Part of a small language model's weights.
Size: width 320, MLP 1152 GELU.
Architecture: LayerNorm before each block, untied embeddings.
Each number is 128 + 24 x the weight over its row's rms, rounded and kept within 0 to 255. Layers, rows and columns count from 0. Numbers have three digits each. The size before them is the row's rms in percent of the matrix's.

# layer 10 attention value, 320x320, rms 0.16, rows 161-191, columns 0-159
096:136125106122094151116083099115107133129083143125097107078127108129148131170139109111128139135104134144140165111109128101113117166127189086139098146166106124134123129159180135153129121135134110131170141123125157121143102111124121133115158167146117129145140132119107144086143112165115134104091120048136142136114094116116151150161129185158152125135138155100162103109115166135151131118126132132159104100128154138146104103118140128089150124130140134183108129114141129160123110123134142
100:152160127140135092114143108133128135144129119084119099134163124097141081151122121084142139115091154138061109112095145146163123118135114139171153102115066134171191085123155114111150140116151101100132102118153148106140120116142128175147139134173142173137146101113140113120139134150096165127123071126125138126134151136119110137143175119118143150173135103137135120149129108144084148135100146149127088151162066124102113097147166114122118076133131117115127138147124157166165140119116115
103:120116066118151116170135104149117109110114119128151089103117116101131141128132178095114114101108119183120110134134164130115140127150130144124127115093137138108086147100137166158149078108105138058137118132135124146136108111143146169173160128104124124149095142140159133122163143123132170126139123114169123134129162159120115100167163156133128132185101163101139127162161105136126113105118104141141097145172138123145142138107140145120142122160127122138147148116142154092133111126129100
097:089156098114101164116082144131142109132118118176131142134142089156148113156149141134121111159130130105142124143113119133135104150142140104167109101102117111177100152161100137136152127137135110132136104141081105091175123148092147145149104099166152130108129144189121148126126133169126133118131147137121103183102125133104124109137147073117173111157161159121140106128158110139131129130103093150131123173145119111125137203106141149120131129142127188147091148068133096156134148146140154
096:060151145103120131138135138145119110172119122136169109083130132137078127107138098106164102111099096119107144142128136120158144126103090134147145146128127162117137145180106117096124128155134105080138141139119137144118144097111121154139161131124110071119114130107124169110142122159107092147139165157145118138153136162116121090100119066094155123119145109144147160117123150159215113117086154140096127130128145153134140145168102134124173110104081118080109150100098143127101128110133095
098:172143115126144075114106174080178156112109123181108126166139177146095108130133109142134135133109143135092136108105101139196148124149093119120107146100147131153133143136157128134130112137127135179119155130173158118120143113122139128110191142141110114123159192111120126114161162140150066138155100164112141112088148144106132151085139106146148151131128056127141136127093124113119127141136091112118154138135110147177150114098139125084110058146115121152082148141118165147149142149166174
099:089125144106141145111132110117118101125088118134177132162139092087122158133123159118114128134106120137137138142120103105156110107121117102134116131078133159160151144130106137121115122150136119089160086135144094103173145158139144128127131121132116106129145125148117156119153147162144122129111120133136107108147087116138136140174103126114129124112127127140087135106102123138159147153144171105141119096121068153102149143127128118100132140127122073145133152107131140116158169141117129
101:143122133151143164139148124128145144096158131107142126145120115140115094124129113159132121131096156115135125139135115158122086107136158128107168136168133098141142194138159132147122061112121101118108101142142118173080157090092154164138117150124152142160101137148100137117117118136129116152143096142093116142112131143118103136100108122147125145146163090121113136122138168080168135065129146104090162104147113137097091122138148127147139099128134108130108135127146173099123156104141103
098:118132084112129146111119116135097149131102131162158115101163108122171087097119103133123125119072133126154132163107171127101083123133122134134141133145141116133113185167166148135118142107179120122135121113135140137134135134112093155111127114162146165137146119117132145136163097116165114130128117087094122088085148105132162149111100117111067100132080100140131144128131106131118122166106129136104154129131096146123089098167120133144117124127123135153097152076158100192113144076096107
099:186124146134137093086120166110136081115130154114150143151169125120143104131150115151095174136137147114129120168149136109090124135154126135150116105140114072119125121096110151125138165133122150144158049117133132146112125097108128130109111131091138117130085121140155120179161129067111129126129132092108148110125092122113139121129102139163103122150134092105095167137150148112116164078122110128078146143098127098137193125055134140123110158154151152147099143151149145143114132112104120
101:171090115178163136100102145116151120131098100155118115075154146090138107112170164125117157108150137139081107141166123125139115119091148149131148118093109113142134130134113121149071128116144124140145114132155145144128153171153140168096098120131149144127158117143136102139130147125091132147076122087112139188104151127114135128139138146105101122153069108140129133055142152144104121142139137110119141108159090150049098141133149174140160145103147116112153146114159071145138111149124152
097:113101178141143142163128115110141167148062124112144143077127136143163169131106098097110151114120082115116129122152132136145110076127076171141148116097120118128081139101128165141103116152156153122124106106110154131106113142158104143179143115130147143154154145122142139078107157124111121119152099112139141128133124158122129146083138105134117139126163120133119130082167124138106162141141154135175149136149213144138118120132153130116139120154105163109124142109111111135124097122132154
099:097107131119116173160120116114141117134187130147149117138161122131107143163081122123118118144075132090119143110115101093142168131135128162127101144124135155194120126176136133130126116134130185093094108138172134111142082166117129092147103116149114129124114136184139136116149128156108149141101122097133165116106090096136136109077134067133142071114100132128122138129101158152106100129124136140143124093114080098157098098143147174112122133104132132130142125157136111102138106124186095
099:104158150133178128148124087146096112137095120113160124110125166119126127097126133116142114142114108113094119120125111159135127120095122174135157113170159097148135148136144125097162099125125130105115049076116150122147155084126132116123128148109174158142121159146145141138146135149142141113168077145159101128134157140173103132175140170103095133116143139102131113107167116120114134130098163125159123135118174148147113115155185140141112153081101130108179104071163123122133110134112118
100:125091134100125155140113126096126134147169140066094157127099105142122119136119061138092112139148133126156134101156156140110135153148142136098179086141121133149143111177153094159116112123168148155104094125129117128121117149142145147092101132124138131097119130149162137156114102168106100154121140107158133134172109131160123152141152132107052146139136112128121073156116156128126140148113151166126170124113110128107121161125148105112146110121089133129136141179159163139159123119130125
105:152112091149136141096086107097072075120136115129103110158137175127138076092100092112125108101120136137117144081128132124149155139127134114125164168163155163160119136143081071089158108161135167112116156113216121087111122111111097117102171136125111136098103135109141137133122140136097109134143135102120153154182104125124180126128131093106125131121136115160147114098119102147109110104144119110107097126100131172117113120124103148098084110117097139110145127094151107138186131101133123
096:148144133116114129140126117130108161109109080186151141086158131104124095121063114101138150119169090115129134133125115122102114138172105124103096116107137101115088136125154103130154142141131100133115096129102162127157125133115106135152091151139145161110128070131119139164125088116106104149099119119169118129124166114115119133137123116159164181075157160119104078149150139120137099105175103109144172127134093134117119149151096130145144168115149098137154106105143119107133144141165162
100:191133111097125136153120139167124085107119094142151158145138128132136144127182115135116162094137131107097121107115120111113108140097097170147183150102142084190099118087135160122122123135151126085088134099118123100175098123154117125119161134132187170122134139136131106169161154100105208129112126192130095147164125108159095149145119110143166103141146089152110161133089143103132144118122176121137119137115125129120080120145119147163143132114170136159091120141131113135106080166138147
108:132157119087107149120115135124144097140080111110129108200158135161124113146180159141120117130138128148136155066117116131133192162145114114140146114154135115125105123116097151121123118103112106076150158085129074126157128104140108125158145124152108104118127111130146141120165117161091116095104097181126108149114115135146139139151131104117129100098159101092110138129086154134138107113102171149136151113099107127153116135138097095115137084146146110147135065144103131119167184139124122
110:128170131147146138150177178096106095133090140129101139154166080177153150140106127111133172171178143092153134109155114078073102140159179143150134095147140109126131125122125119128120132154152126122082150078124138136158146151130103140143108104172148123109112094108110133073152116103127145132095151136130141133135110163149182122138126092141148105142112148142085141109112102139121076091119147078159109161147121117108147108123147163121192151104117119113142156143128163091130141121105176
095:126154122148131089128148152149165099145136135119125119103158150143096102125128168151132141142108145148183114151127129139169154139114172087180156141104139141124098122105142113157135172103100131125127106064118134178045131129135122136135123114146143132101106106155118116086129110125116166122144114133163096136142130097112163162102150117136135124078095119112116141136111140153136165104081093132167143116153124109099142141119124137094086116093123123129145114118159118153127168111114114
100:070143117132178112132132139093133136173141153152130155136092121178098118094152152132088127098099118118076124109144117124180113107114158122121106115152132160180155123110091079100154129129068113171101132113164131136088176159117136154099096124132108088139139085120111097129106136156080138127118152088117133139103144104146115108085139108111142082140134167100088101152124100105131155119138098128144113108122122133136097092190167113146136149123125118129200090137156105127127114119145114
098:154146153107165135110115153126138118093165145094143130128122124135122100103114126131120138135160127142135163133122087123164145100137109106123154142121123112121128118163116134153137160121120125157108111091125162129148124108115158112123113158175100121094112107137096167143179089130171120140164141151128121124139133116200134138120089114097091139128132154113056131103130126068099124122074107134081150071119116103178153145118133118110094169129123152060121140138128128129160123126115100
100:125167139135115117131121133105125178130147104125131128081088064109135134133126151116156117098114152154067159123101166126173090140133096098120126095135109143125117119135145109108145122084108146143087159127143098110128148115110125121099118129117126128140138123069120131089120148157103110117134073142158114170155118130100168151102121111098131132116134149114080156172117128126117124163097142119140150152142138130171114074143123144123113144122120093147109106168105126153126157121123173
096:124133131152143119140139138107143079166096131118141170150129115126104130096104137142122167125114172175125149117116109143120130184126112145157121172071104130149097183141158141124104085107129124119138121118160165096123088106149119158145166103102093108094129133118202113162117103110096092139148153174137138118140136145120103147137156160109089153056122122146154117140149182121108110155099161180104143130097133138108160118088134117129086136120118098128149095165093107132126148146108099
097:135140115179088078117121126135106139120084102173097099160118135140144121126127091106078147124140118098131098128115157120097137077130117112128101108113132088108127154110144136112113111152116130128103155149093137144068121173140142094082122118124122179095149131095111078115092132140138115153128077165136100135152129156128104141112112150130126146156116114134111108080153145107124161093133149140129150128145149129105113153160130146130118148127117127190133108157123139150117137129157165
100:119109162092112133120139137145154143142136123121117134101133102123106174123094152117114141140166123103090148127108156158153214078138112081114149125152116134108093144129094099105111145141135144154141134146132142172122140099135158146162168098119097153168170112123133093127066102112097139123090103146083130106136129085100161155121150162176127162104119174145130122120128125136145116138122157149131141104130102175171154161120086097082140086124172129158078136169131108115116122108103101
099:162134142133100134155114131102167127092136154125155143170142104116127148138170149158092106136087157114097123142149104109110099111091119101160115117130151108149105106117102129156108089120140165127119112152163101110111098160164135145099129099108132113117096113101167114101111131119100129147129134154082133143093149132093133157156128173125124129090102149164147117099120129120139115100139147162102107147148107128114159143108146130158150153130117151139151121131160080146137096087153108
101:105131098177128132131138112121121130102119156098129114158145101165115138130104124103133143116098148125123166130107136112125111154149129119123127091083130099148120130145150106165152115080091148127104103131164169144128110128139088081137142111175128094135126100097125090126155134119162144177117124151130105105128185139177113122103188149112155153110151139139107140137117124153135077137097128140155157135141142139132153139129090141105116109093157102145137072155148144124104142166123150
100:127134152112129091144174121123095132137111138143124137145130158125099169115154124144091088106121206136107156160070088141107162106169122120133104156118155106140139121134105105133088160119168111077092144109144155142154104127104104155156125166094126091097078092155124121138135125152130125130106149126143086100133125123091085105139115102126147093133127133089158136097138105142142077122150146112129166115108170149142105100153152081106091085148141122109132118124082119115133140145147119
101:129138123112121109138110101126137144126156165162173104144216174092090134144135119092120118145169116119149083129142145124102171102106165148119086147106154086141095145093093115148185112108132152141141141137128118156141138113135162152113140142126174130127135105148135162157115144122104074109142162128064143163109125121149119137144097096151126125184168106121121129150094134121144111167141143138122149144109109112126148149116110133136095143094100145147157174119135146166142117132163112
# layer 10 attention output (transposed), 320x320, rms 0.126, rows 161-191, columns 0-159
094:095109140120110086168165103151121133121118161133175148154119151132104169115100149126164167068095097161135102118127158109098144131133082156077137090148116085132122096118110155105173123151086128093110141123112138118083123118136167157143100094138141122084154128163182084180140150122131140148126125136119125112123129143142130133107090061111109150121108097181135107146137090142120133083153141097107139175148142065156137123151175161114132135139128161102116136122103124132141134082102136
101:137115068123115151107081140157124138138188108151110144133099134161141183136134096153131132109120079109112135168129091128146104132125107115121081136158122141129106136118159119116165103176095177140136175150113115143110073158147175117133119110101154097127111150177142145109143129116136101113132140171125168176106168106151123138139084119103108112159088150129113141111137162144145120115118107113131146151140180125144113147111079144104155113150126145123128103139183167157091119124091103
096:124164144135124119148107100127155142091097147162123096111130133162147129125136132176099129077120112077146125084131128160134163143137123125147126118146136108093162111121123117090136084140114127165098099100092110109137099143105111127114134172129112112106172097070089131106132167103108084121133135133106132116120145130176081135126076161118139128088119121125124140136136132113181118126145185141125136140107152166102140111142125138112089112148131116151120123176114142112160118139102167
091:160109163159097089167162143117109113126150126094126108139097155116102129099139100142133153132152108117159117111120119152143098113193136147090144185094144107128132129141161118106106127131110118146142123098183122147125139140153116072112105145130136126104122117120155164147121138118128154093165138092107103113133118170134115145112111157133119120120111142192138118086121121170156182090143117110160139107107108124091089101124095079126142125097104100132118145160142180103152126072145149
097:136116168117113129112123149139105143073104149150139118145135096116169109122160102138111116094126178099105130118150138131085131095147131099141151122151138125111109134111150134147122104128141158142130093132112106124166147141144096130145132106109110130134111147154089107158145102112154134080151105136141116134155079114115091163125193189147110157176169112128118139142126151128126175099129125128136125122101157084154132083153149109141114149135114104118135125158141078146123112162104151
096:132145151104093108117125144130126112136147133078123156112165099091112108147125117133132150122144128130128140158119111153076055163102123104111109111137168112139177092115103122125120136115143081137149121163137134158126114177104117123121117126103149136134103114137088178110114114158120129096123099131104121122104129152142136132101124098126146099168125173115157095075112158083164119103141130153129135156123131119146092145120185094127111177100123115116140111122117181098115135101092112
097:136141109131125117096135144110130099104173118144077082134127101126151118139130158140127143142138130139114111105119159160165147146135152158096129150118120124097106096147130146129074153089116156138065157093151150109115141126109098097133130118155148124163115124126129081129102134110069158107090124142148122121100165158100121105128128120115126110109110135093123111091157133113131170091118091154131114137145202125127148127131137124188189152118151143121107102134141117141112081128164093
105:104179136108105146142119152106136122146140134125130118121110109144156136150129125147123160106136088123144121083145116108098147131097126125134100089107170131123094122124093123116139169141154151102138139124114147127129147150125112127097159116088099150123118146151125153133113118105088147130148148136160126145156109135118196110129126186135145052129117162123155146123138136114090077135134138176172098156125173148138118109154171135171148143147132118120175123132123105143137143137118140
099:171163121149125152169128135168132114140161117108063164124078185200097135158130095176126158136138131116110126149155131120141121116134138170092130170149107114174139106121133125107088129177126135168145135118113136149087135108142135119155142105154121117089094111118152124136126122151112152130140124141140134121187111106092086060119142146121126113095177129131126116132110155134113119132149116157135091100123144082114084113120178162104142106128137118121124092154155083119107118179144138
100:099111116136189160167132129160160180115137121131137148106161133117108132123098146124153127108126131118138130089121173143133083087123128125109106156142149152121130114145112120164109114121145094153137154144045143126127113159133145116107131115110132124178162126112164146092109141177123143160157155128123118151143154122117117142128188122102144106114110110145151111067122138108107090124155155151142126157156138131132099127197107139103126136152106111108157115096105136128124130138078125
099:100133132152133138153143148106105107132158165123108128182116165142088154167095135157109113157108133151145118112076134094151108140128119164113088157162129125131112117101132153135142114140119120104097141142121102099140121117139130104109162129142141163123098076128147147105163131180124154102133124130128143121141116105117178126147099115121149115136125138122130115194131092141150168110117140164107118112083131117163156133144141119081097116106097120136088130135133139193128143106163173
096:112128126135104139131113136145114113108154117122097108144092116177103130112100112146148133132104113146136200146090133090125089176117123084142107149140077091104159125179133115095138166106142126123135133148132143123109191085105135143099106127146130135123151157146123174125177123108179138167153116128137110104165135121141132125134150127110139129138132111130108142136101137125120116113154100086101125143144085142162111149147120116136171099103104092138133098175141130157087122077134101
095:168147128163119111160132150125137120137107113142109150106119127121096154112202137137107123101149124133111155127122165108100052105104156138108138124148086112154128140108182107105089140113132131150143105126145100122101141096143153128147126128090148137116127149108138125121113114061160102104133163139131133127144152159146139111141084166130114127149145129115132142139125098131114131120148099151119141171117148136122114164093159119093134139162122111118118130101139112133130133126076122
093:142118132124120093066105161143129190151151159160145185096104112149115113155119141124135119091126120148172099159117129125126135147146141083131144145118077160101129132159164149134123135145169145143117146101136131161128146107115122124115132124149129117112100143104117071093139098117110131117133161152134104123165144090147184132105101110136118163135130091109113175126145182157123113160129107137114102143175114094111124165112093108114097154145149077128104138132178109135090140145153145
096:131139128165134097142183127122152137153129175165149126167143141111140130123154144116135164138120085126153141142066162086141137135120107108118087119134087129133123125093096130127129110121131103130159126140091148149107129127171082101121141159143097177155140126136136163127116154133150147102094126143132112143138128100135123076138080122142114108175069144130146164109119104122113119100115131094152085152143162109122125131116127155115158167138175117105105126123126107140075124133115153
104:136140143103140130145156150153112165120150154148123107158091120120137146163150128103151141125107111096148093162100138144105065106094142133131109100104098133132117150130109181141124180115144131135143096129121118172118104125119158164120127107146151129150147132182179103129142117153137147098136144168127097069085141084117110167141109115114149072121100148100152102148154135143129140172128144102125133127127097102139112142124123080138159120110092081152125142123096077145097119166108100
091:156136128122125153134128154105144142178122163114129140187150135113098136140130130213133144133097145124116179121149083130145149106107135097170121114089116163147151147107101146144096101089141120143100156139168104134119130114108126096134152116130162102155115165108113105110105145137139152090124150135096099113134116161116103129091115122104110099137131097138130130155161120133105181156104163159130148114112126164170110150116093128130157050092134152162102132133095075166153141109101092
101:103155143202143147084114090137134136126137117162118096102135141111123165093140119094181110121116131170118120160138164129114118172090124161113096090115125151096122119147161072148155107101138144106114121117113096132144172137132126149126159127137078129101096117087172140126117124130114116140129151096143141159154120103123127098121103149117125141137095132140155097145131126142141167099131111172136160104172088123136106181150076121119109098123117143116130148102140098130174150098134117
103:114096148141138120134131088125102134124125136161116100060102150118167137111166143117155151092126126123123115138151156118154102109134131101126107128118109121107119146139114140114142100124095124126116101113169115094130153145098126107126127162112120106104143171107151124143125171114159162153121169145093129146107065121143096084128161130143130146131144121132140112133139107091136113109158119147182162143111147150133102121112124141123143176125132126108131175138141062103106077121141118
107:106111100116100150111122083121132123196123149134153081132073129139086122129103151136121103117099110166087137120084136100137167089092106123126117150143138138149157138148142115146108122120115133122122145105120138117092091091133108097131129138135112093155164194123136140157084164116103110137149073128128154116122129116098123168121162153109118126090152149159172094134116160092149161150089130121138166104138119155133122130126127136107107096146137143123117153111103093145110101141133132
091:133130129119156166143130136106140115140132140097146162125100159156142098138150138120121090099153107154091126075152124154102082153167111151120075169180135119119134124166122126159117113150109114127096140155133129104148121109142146119132114141110129101121175123142161093133147171138132130152109154158090105102155133131127074125124089122131118161151130144094097116139152116075104095145116126092113094111119147136148145102138115124136141159158087135152089137128104102120132091133141163
093:110127123098081124138105131121115156092094132153165105143125172106154112153105128142118093140179140126170150129101099164117159138171176074123107133119136094114105133137154131108149156147159134094125134121133168110203092113136128100132162139126154125154118135138156140106142132126153096077151106119136125132140160145116128141134084139076125144162128105139127170123136152153113118124064129140087144136077124130131175107110153131124140121139120125116123113123111112096140147148157111
087:111102172174112092120135158137148134178138142098146156136082149129119124152131131123130139124142106115150100127137175176129137120130090142137150170140119101116127121109132106154136141097123123139135108147151151081139115133110158138135122151103102138163105140088169072090065120120115145125116123144130134158141098148103114117151169149140150075111115139138170167143054134121107129168156083130151108178104114142101144136123115105105106119124075119151105136129099146150130144159104184
095:140110109103138119143113149164154073123086117157127098167142152136135083129111102137164106121145092128148136096127131134117160118101157146130134116088102138138146125111162148092141133156147087087133138147121148144131146126147112094083159162140119098140112116144139182126129147134126134135154103099109135120127140074163113119113130129121128081139141081113165115079108125119096093138170121107115124124123149150124179118108148120147117092099144153138112141102142097163119107087133128
096:147114135157126072146121123124093178129142143106117055108125148145130114166148124120177125133156097143135118115089119130099086110139129129137159100166110121123116130127082118186130172154114122146154133131109115117177143108095146115146121149090134160121100162094099131086127152121164116149093112152114104140137138118187139117126114096109133105156158137067100137126151110108115111124105132124159077159112115102127136136173094149147138147089135132115129122115115173133159114105171123
096:123123101133152167121153091146128134166101111109112136128077130119115095141114130131159103131109152141151144105105124106150108121146144163110133103129128141117138137111090074116134123117157127094163150124127145147166173117132101130144093129150073124183163134107116119097164131132128123123161119129115125112119152146129147144117197146108127136120137158118130133127144145128128066118167147144109175120099160136185170111125120149148110105111107109078113166091136149117143146107153137
097:098178098134081107172141152083170109087109124164136119167118076121164115108154137178157131092146139135157145136186109121133086142121116086129081149120141103103159172129190142174111133124129122075129118090153135092115136131117125103136083107137112160120116140097150129118166129186164133099131133164105139133058109151085145093112131118113128135137140099102146121158132088132130132113127111107103174110150166111132125099099134129178129153135108131101121107091131169159153107163114156
100:077118096116145140114211155114119151168087153148146113118152150142137095130107105148175123094120142112121114125139102135143169135149131191111138163128118070086127191093117129092117174120109133122066136088100106113151161095125119122149123140144111140130130144157137162139135120143142123157138118081113115123121123094136154118096138082104158129106149091103115139160174097160121131170140129123132158118131151111125046137106130130101134144115173164119137103110136158108099144096111140
095:153110138080168126094143121133095162157102139163108092154124160129162156130131104138141118135136091147136119147212137116127119144141155119127102124161115149128128119151091066162144134167135150139148108115098124131126102104132155111100096124086109125116123181107117101168135151128100134099137125098122144163139108185118098080130083158127150092111106147106136163093095149124120128117141122126108156111128129153143138135098129156122151139153130129088111134120083206128112136071171092
094:114138095133134125116141129150134163101117155144158129125125112072176126147129159149146108150080083137124099137156126112146099158072132126108100109144153110116143181116138157071121092126113131143160139085163119088154170123123141131084124114140111111137119193117109120142090114110126123137110120176137166140100179124129168094150183159118116142117095135148129126094145154140141133141160137134113081087071054079135138137115117160120121172133107145145086138129123127141156091096143141
102:135133123141122109153150175127132112121118074094113164126122152132147095081129132101120119140114112146122114141114077168157098138161089160136153172115091201117144146128142152156134148135160111125117144128113112096116129156137118097154119098116120143129128113131168128106154121105123131110128131132127151092105163131103124075126144133115137139093125130136142083129117137136071097115129091167126140099088130119137161154128123137124116119160156101141127046121115114154146113138088150
# layer 10 attention query, 320x320, rms 0.105, rows 192-204, columns 0-159
059:110162094111163134109095103148111158132110068112156130128097125121079099123110159115135099131118133142139139168114152137147145149160127149128138147093146116116077152130122103098140157100080109104111149080113153123099107110101168150104141139161169149124122098130131137150096064160103162144119123117125139132146130147098129151107118143155102102156113125123105103154119121130139116089180161129146111109076102149115131088125154129111112149137079085091183152162107131140123138117148125
055:132150144122133125119139118138075173119126125150171139140111167124126111112143113153118117108134137148135116114149110160123088094127121124152156137156098158150098118147115145151122164166170121120193139149153109104142124127169149119144158148158089096119134096082131173133135111125125116158136115153157168103100180138119140132136150101131143158149157130116159075133161126108110121158154122138117109175122147139147094154141118121122087111144167121129120119109107157116106130111144107
055:068110100103146139148126108137111117147080108140153117131081138155115126115177135130143157135171158123095137106130167090108095146078116138135167151073132084176086126157119132098129150129099123137154105138132123160106146161119130134108117121178150109127153119110160114110082144100112164112143145123144137112081147157098156139164120130140109102119120137134111121162100108162127161126093182121123144124141128144138108125108126128148131125106185112131190087136136136134142112134101153
058:111109138133139117188157110125129165166157148114105164102138100077130123139095108158122139134102096136113065110109094116144098142134108131127090098124138141129153151116137112115120152088092124100135105161101132089109086109121140144095106130152074103118144104117101136131092145100117157152106206086165140113151159141148075088112162146138142118121133110109138092102132141114169137144110153123120153160117119150139136190106176116114138151101105131133108104154150152107152142154135125
062:130139069147135156133120143144110164158112147111125146133145097119082125128098140116141085167150140096118128168116129145099108154141108161147153158125162117149104116124160148092123135153127122087144094112114135153123104172127136136117131146168185116151125130173147130123137094115103156145152091124146117148109161154127101104108127116088093114143108152130147097121074126135138124131088103105113093122126136163136157117114165146109105140127154115136162104189097089129133122118119152
056:086132138142144113124133119122105137131135158086110130107071100102136123171154097109102149120141109140123146108126125151120110169123127109157136138117128139096135108122106094145099122107138147152121130147105116102099111101147114142130117107083132095128152150127109150119118128108099120127129142071115121101154128121199067154123136141119186175165130141124164129130173132134119126106114147153159110115174163134114118135091152110111157148109169128160090137099108101122090169135123172
056:148127109129127123113137157130147089155168128128093086117110134104127127134119183110108132113113093123107155117140125136148130095133141142163140115112135143106093109117111173153119170135120098115136153165125090120114138148125090155169162108162157090129128181145145135091132107145163120141120103157099152093146099119102130123107109135136144110139126153158100149113101141151120134114084118144143129154135177148113117136139113181115110124153121092083158135133127133128097126120154145
061:157131142160122175123139101101145132098135096091150121154124131096087099126150163101101158127094131130107142112108133167106158126133155165137157130119155118143128110124107131137147099159131120148096134086114137148058097115141157149117128069079128153133112150091126091100113150134098119126146118120102170160144095115125146147130163094117183153102078100106102151145106130191126093134158168140107134162144125133118103167187104112144122155118125123156116112082132139125102158134144157
067:115129154136169117132129128074095085117154138124096111093128116096177148109099141147126083122126111151153112087099175150169133143132137111128136131174108198118128183144121104186134104062144153136103116197111160125127144115131154125130137134096109081078121123111122160120143162114126146142131132168103094111129127155135107136113131091127156148113147136144141130159159116102104136129110131113107165167148116099105160152112111114111154131150128174158123114116111126105123123161122110
058:177115137098114088112119139121101069140161149124119106119151132118146108142159125139149137144110134169102149162119117127106169112120160106132118115109090112097075154124158134171155169121124118157103147177100127107154120097108136137118129088152174154113154150161129134121118130105166100088101109158120141080117135117132141146096103137108108148145152155102087197108131166106120144091127141120120130165128165099109155145137142089112149117182165131133125143089135114138100129160171104
062:131149177091112178110121115087109148106069074145134139140131119131133123093101121121110111152131125132114153120114136140150089146140144116145128130131110148131152149132095121122073122138111168122099148099051104127128119128122150157100105143138109170141106119128112173111141151139122126105138138097124129132128098087158142102153154130099126150167132138136143133128181148119132158152122173108099105114153123084144128144086123080124089117106052110199073111146133161100141137078112130
063:124135129125162134106123097121079085105104136152135163135148104099155131151120092063109140131160134113106116161132165078127168136092113088105141134125129150179186150163130089133155146094127145178130122127139121139132138120133147168102103125165111121109142111161125159137109152126132159148152141111128137136117139118155085114100126130134103171071154167143123127114150116107101113127173130121096151141165164135166139130112139063140125151149114135126101108147105110127106129168104119
069:129150146168134157175123052110149159090141121125156161145099127121108168109144156125104092089108149150132132082099130159153140155141124105151111118150112096124117158128111079126090088091145126106135107136114137151122122145139143115090113124133069125129159129111098169101083155134122117150165118129129132125141077106168142137116127155116132167136144125169154093073126122120109120145127128117139183143141122102142113152102103099122133107157131177154141094156132098116133144128106139
# layer 10 attention key, 320x320, rms 0.104, rows 192-204, columns 0-159
054:130104176153098107073104161125142128142126105154127126140090115101142113089115122124179142109135131099129148119124122128168115116109112134161113118119142143185138156091134150100180145104124115187118104160098169133130132128121097092122147117117104147093155124065123104154151135087121129137142128151071153085141136102140148129109184125111095168156120147136138136141129090119110106147122117174117165126173113116127153143129081170123136102135112114109122088130159134172149105147131118
061:153127115077149169163126130106114096114130119119175135133145098128129133155155112082108117134151131104125140147136134149102107109151128111087119125129131076113154094146081158127148093138121136161130145147188142182124166136166158143142113141135180103119149116130132099120127131123120165117160174143146121124149143102134090133104154100124114128144085154115119085112148111150146154163112156071182143138133110099108080090155111111111102160137140110130120109162148114139102203118119111
061:144096124102124094116155124130152100090124112135141128155103164117128140137133107130103149103119108142139113152148120134132122068185135148111099136134114147113130124123151118135108073112086178165106119103124122165101137104131135119170097087149167114164135103126098112157135148118108161163123127140122099101103119116137114115075093131115136154165119108161130100115163108119114111111116124089179138131086141128136093109087106113099136141109107142160086169134083151077109170130117124
056:126112132132092095107143134146090086114144165144104145121119151130134127117135157129112116144162102157136118105161091140121142126167155139131147092146153136160147117126146119129136169140087152133118139156157150138151174129134115164165114141121134110083104147160114119112116155148091117124097083155125123135118112147125107151134058157146119139188125140099139157128097108139164142212109115121138129124093162123121131125124109121151112096141114120130110104109113147095133132139156103
059:152114121122128144156151120101122129104170121120102157130104091109142107150166129121103103105073124122148084170132125136091096131111152123111135172143101142121145121119115135151138120142120149116112122149131140143112160148104187115156118107132180138088132103146115116116168140090146130146179145134167105145115096089075112138115139119149115140159089119126147129143136173130134146094130171102132110143108082141132111111143097122152137112118108124128132196112153141133090179133116118
057:121099124105133112162091130144142114116085102134139157159143130117144115124103119108099137133113134137134101084130125127137132132164143113079137081140133115122163181162153151111114117106121159162144171113162141161147121148156130090124145098131132141138142177178121110070183121091152118123110155113161127124109134134130163137101125151109137138076150134131092173102157130087139127124137080141122133139130117123178132121169146138149131130131120144115142128113128101135120126148109133
059:135134110130123135135115080114158140142102153111180153136142127140146138163089139099115096182124157109119135161124134112153145085124096115125106119086099104159137122094137109130111094128146136078138144093123146151147136150117144164110122154116095167107129098123134137070117147114080166153158134152111070115110108131125121103122149106137129128091100120115124148085115174129134137162122082110152139131097113124120113166125110142127114153120141122136170121119118113143137144133126133
059:098103092107119108155143116159154138137099138109148104176152083161168141121099064101128124145158148158155074144138110132131130150096148103080119153139141115155155145126091145119107077111091150140102163131164106123107152130105182113109152124115100080129114113149120118143138152138132157125134116107127131145152155105090079141116128151143117107159144166183127148140151137093144159106105133135115159116066124117114102102108115145117105100136137108105131135112094164083168158120114100
067:141182143162102130129085168137098150174139125106132131098137120164108122109122081164158178117125150124104156146111138162144123187163150122104117137143120088091143131093156113143134175129135108103079115078119113100123087123156094137127125137130104142165120158105153134117114127137121076125149079138144131162150146077147121122132153135147167104097154145100147124154086122153113136114148098156123095120132116141147170116146152171156106126098159096081126113154133086152143063112136146
058:097129120117121142151091146156125140149128149131162117135183106158126177139125149092154159124118127089104121141107137121141133093115113161133131114134102138102122125126093138130159099166134127072134125117140121126149147139096151147099169103083116142144111174138150124121098126125126132104104125132117123131112106141133114091134194165150159167125122119133176150148094126144135137143153145126098112124113150110134159097093148134088106164099172089087121120156131119117136096140109126
058:111174126119198072122135128151080083137144110111107143139080168116160139159126124143139124107116132153152154132117107119151131137128153117133108109125167119129169139114087138143076150171135123156126164114133104136129121113168130069091115125138129154159086158142114134160117144129174142142145109102154132130157130122100159122151140148162122109113109131148127136129142118156145107139135128104137111127135141147127127129128147149170100087136135191105143118098049082163120140126113131
062:144153137158094131101110184101090208178159113111138132129101131139105191138116167171140123123107149136155151129100162146156094129149156149118122084115113109094129116107115131143123135118146114129124086149111079100114098117142134142167104103124150158131122139109108082122133117134134098122137165169134134150128138142142159133138155161141097077137112112120097123117101158153145121124138116112129141124125126129108147140128119120133162108128169089133150112106120095169143097113157142
062:156128127155104130094124193103057125154131097117101157116112141120134113111113120192091158101142139102139157066099104131123131129180134132128159099155099167105107135116114121127146187132161101114111157114062139100147112148136145152145107131110129129092117158152155145136071170131162120141115123157153145154161128132074086131149153116171102106134164140114141137152133127165131133113127095130113134108166157166109150116141127153165104149149111098082139170142091095102138089126129122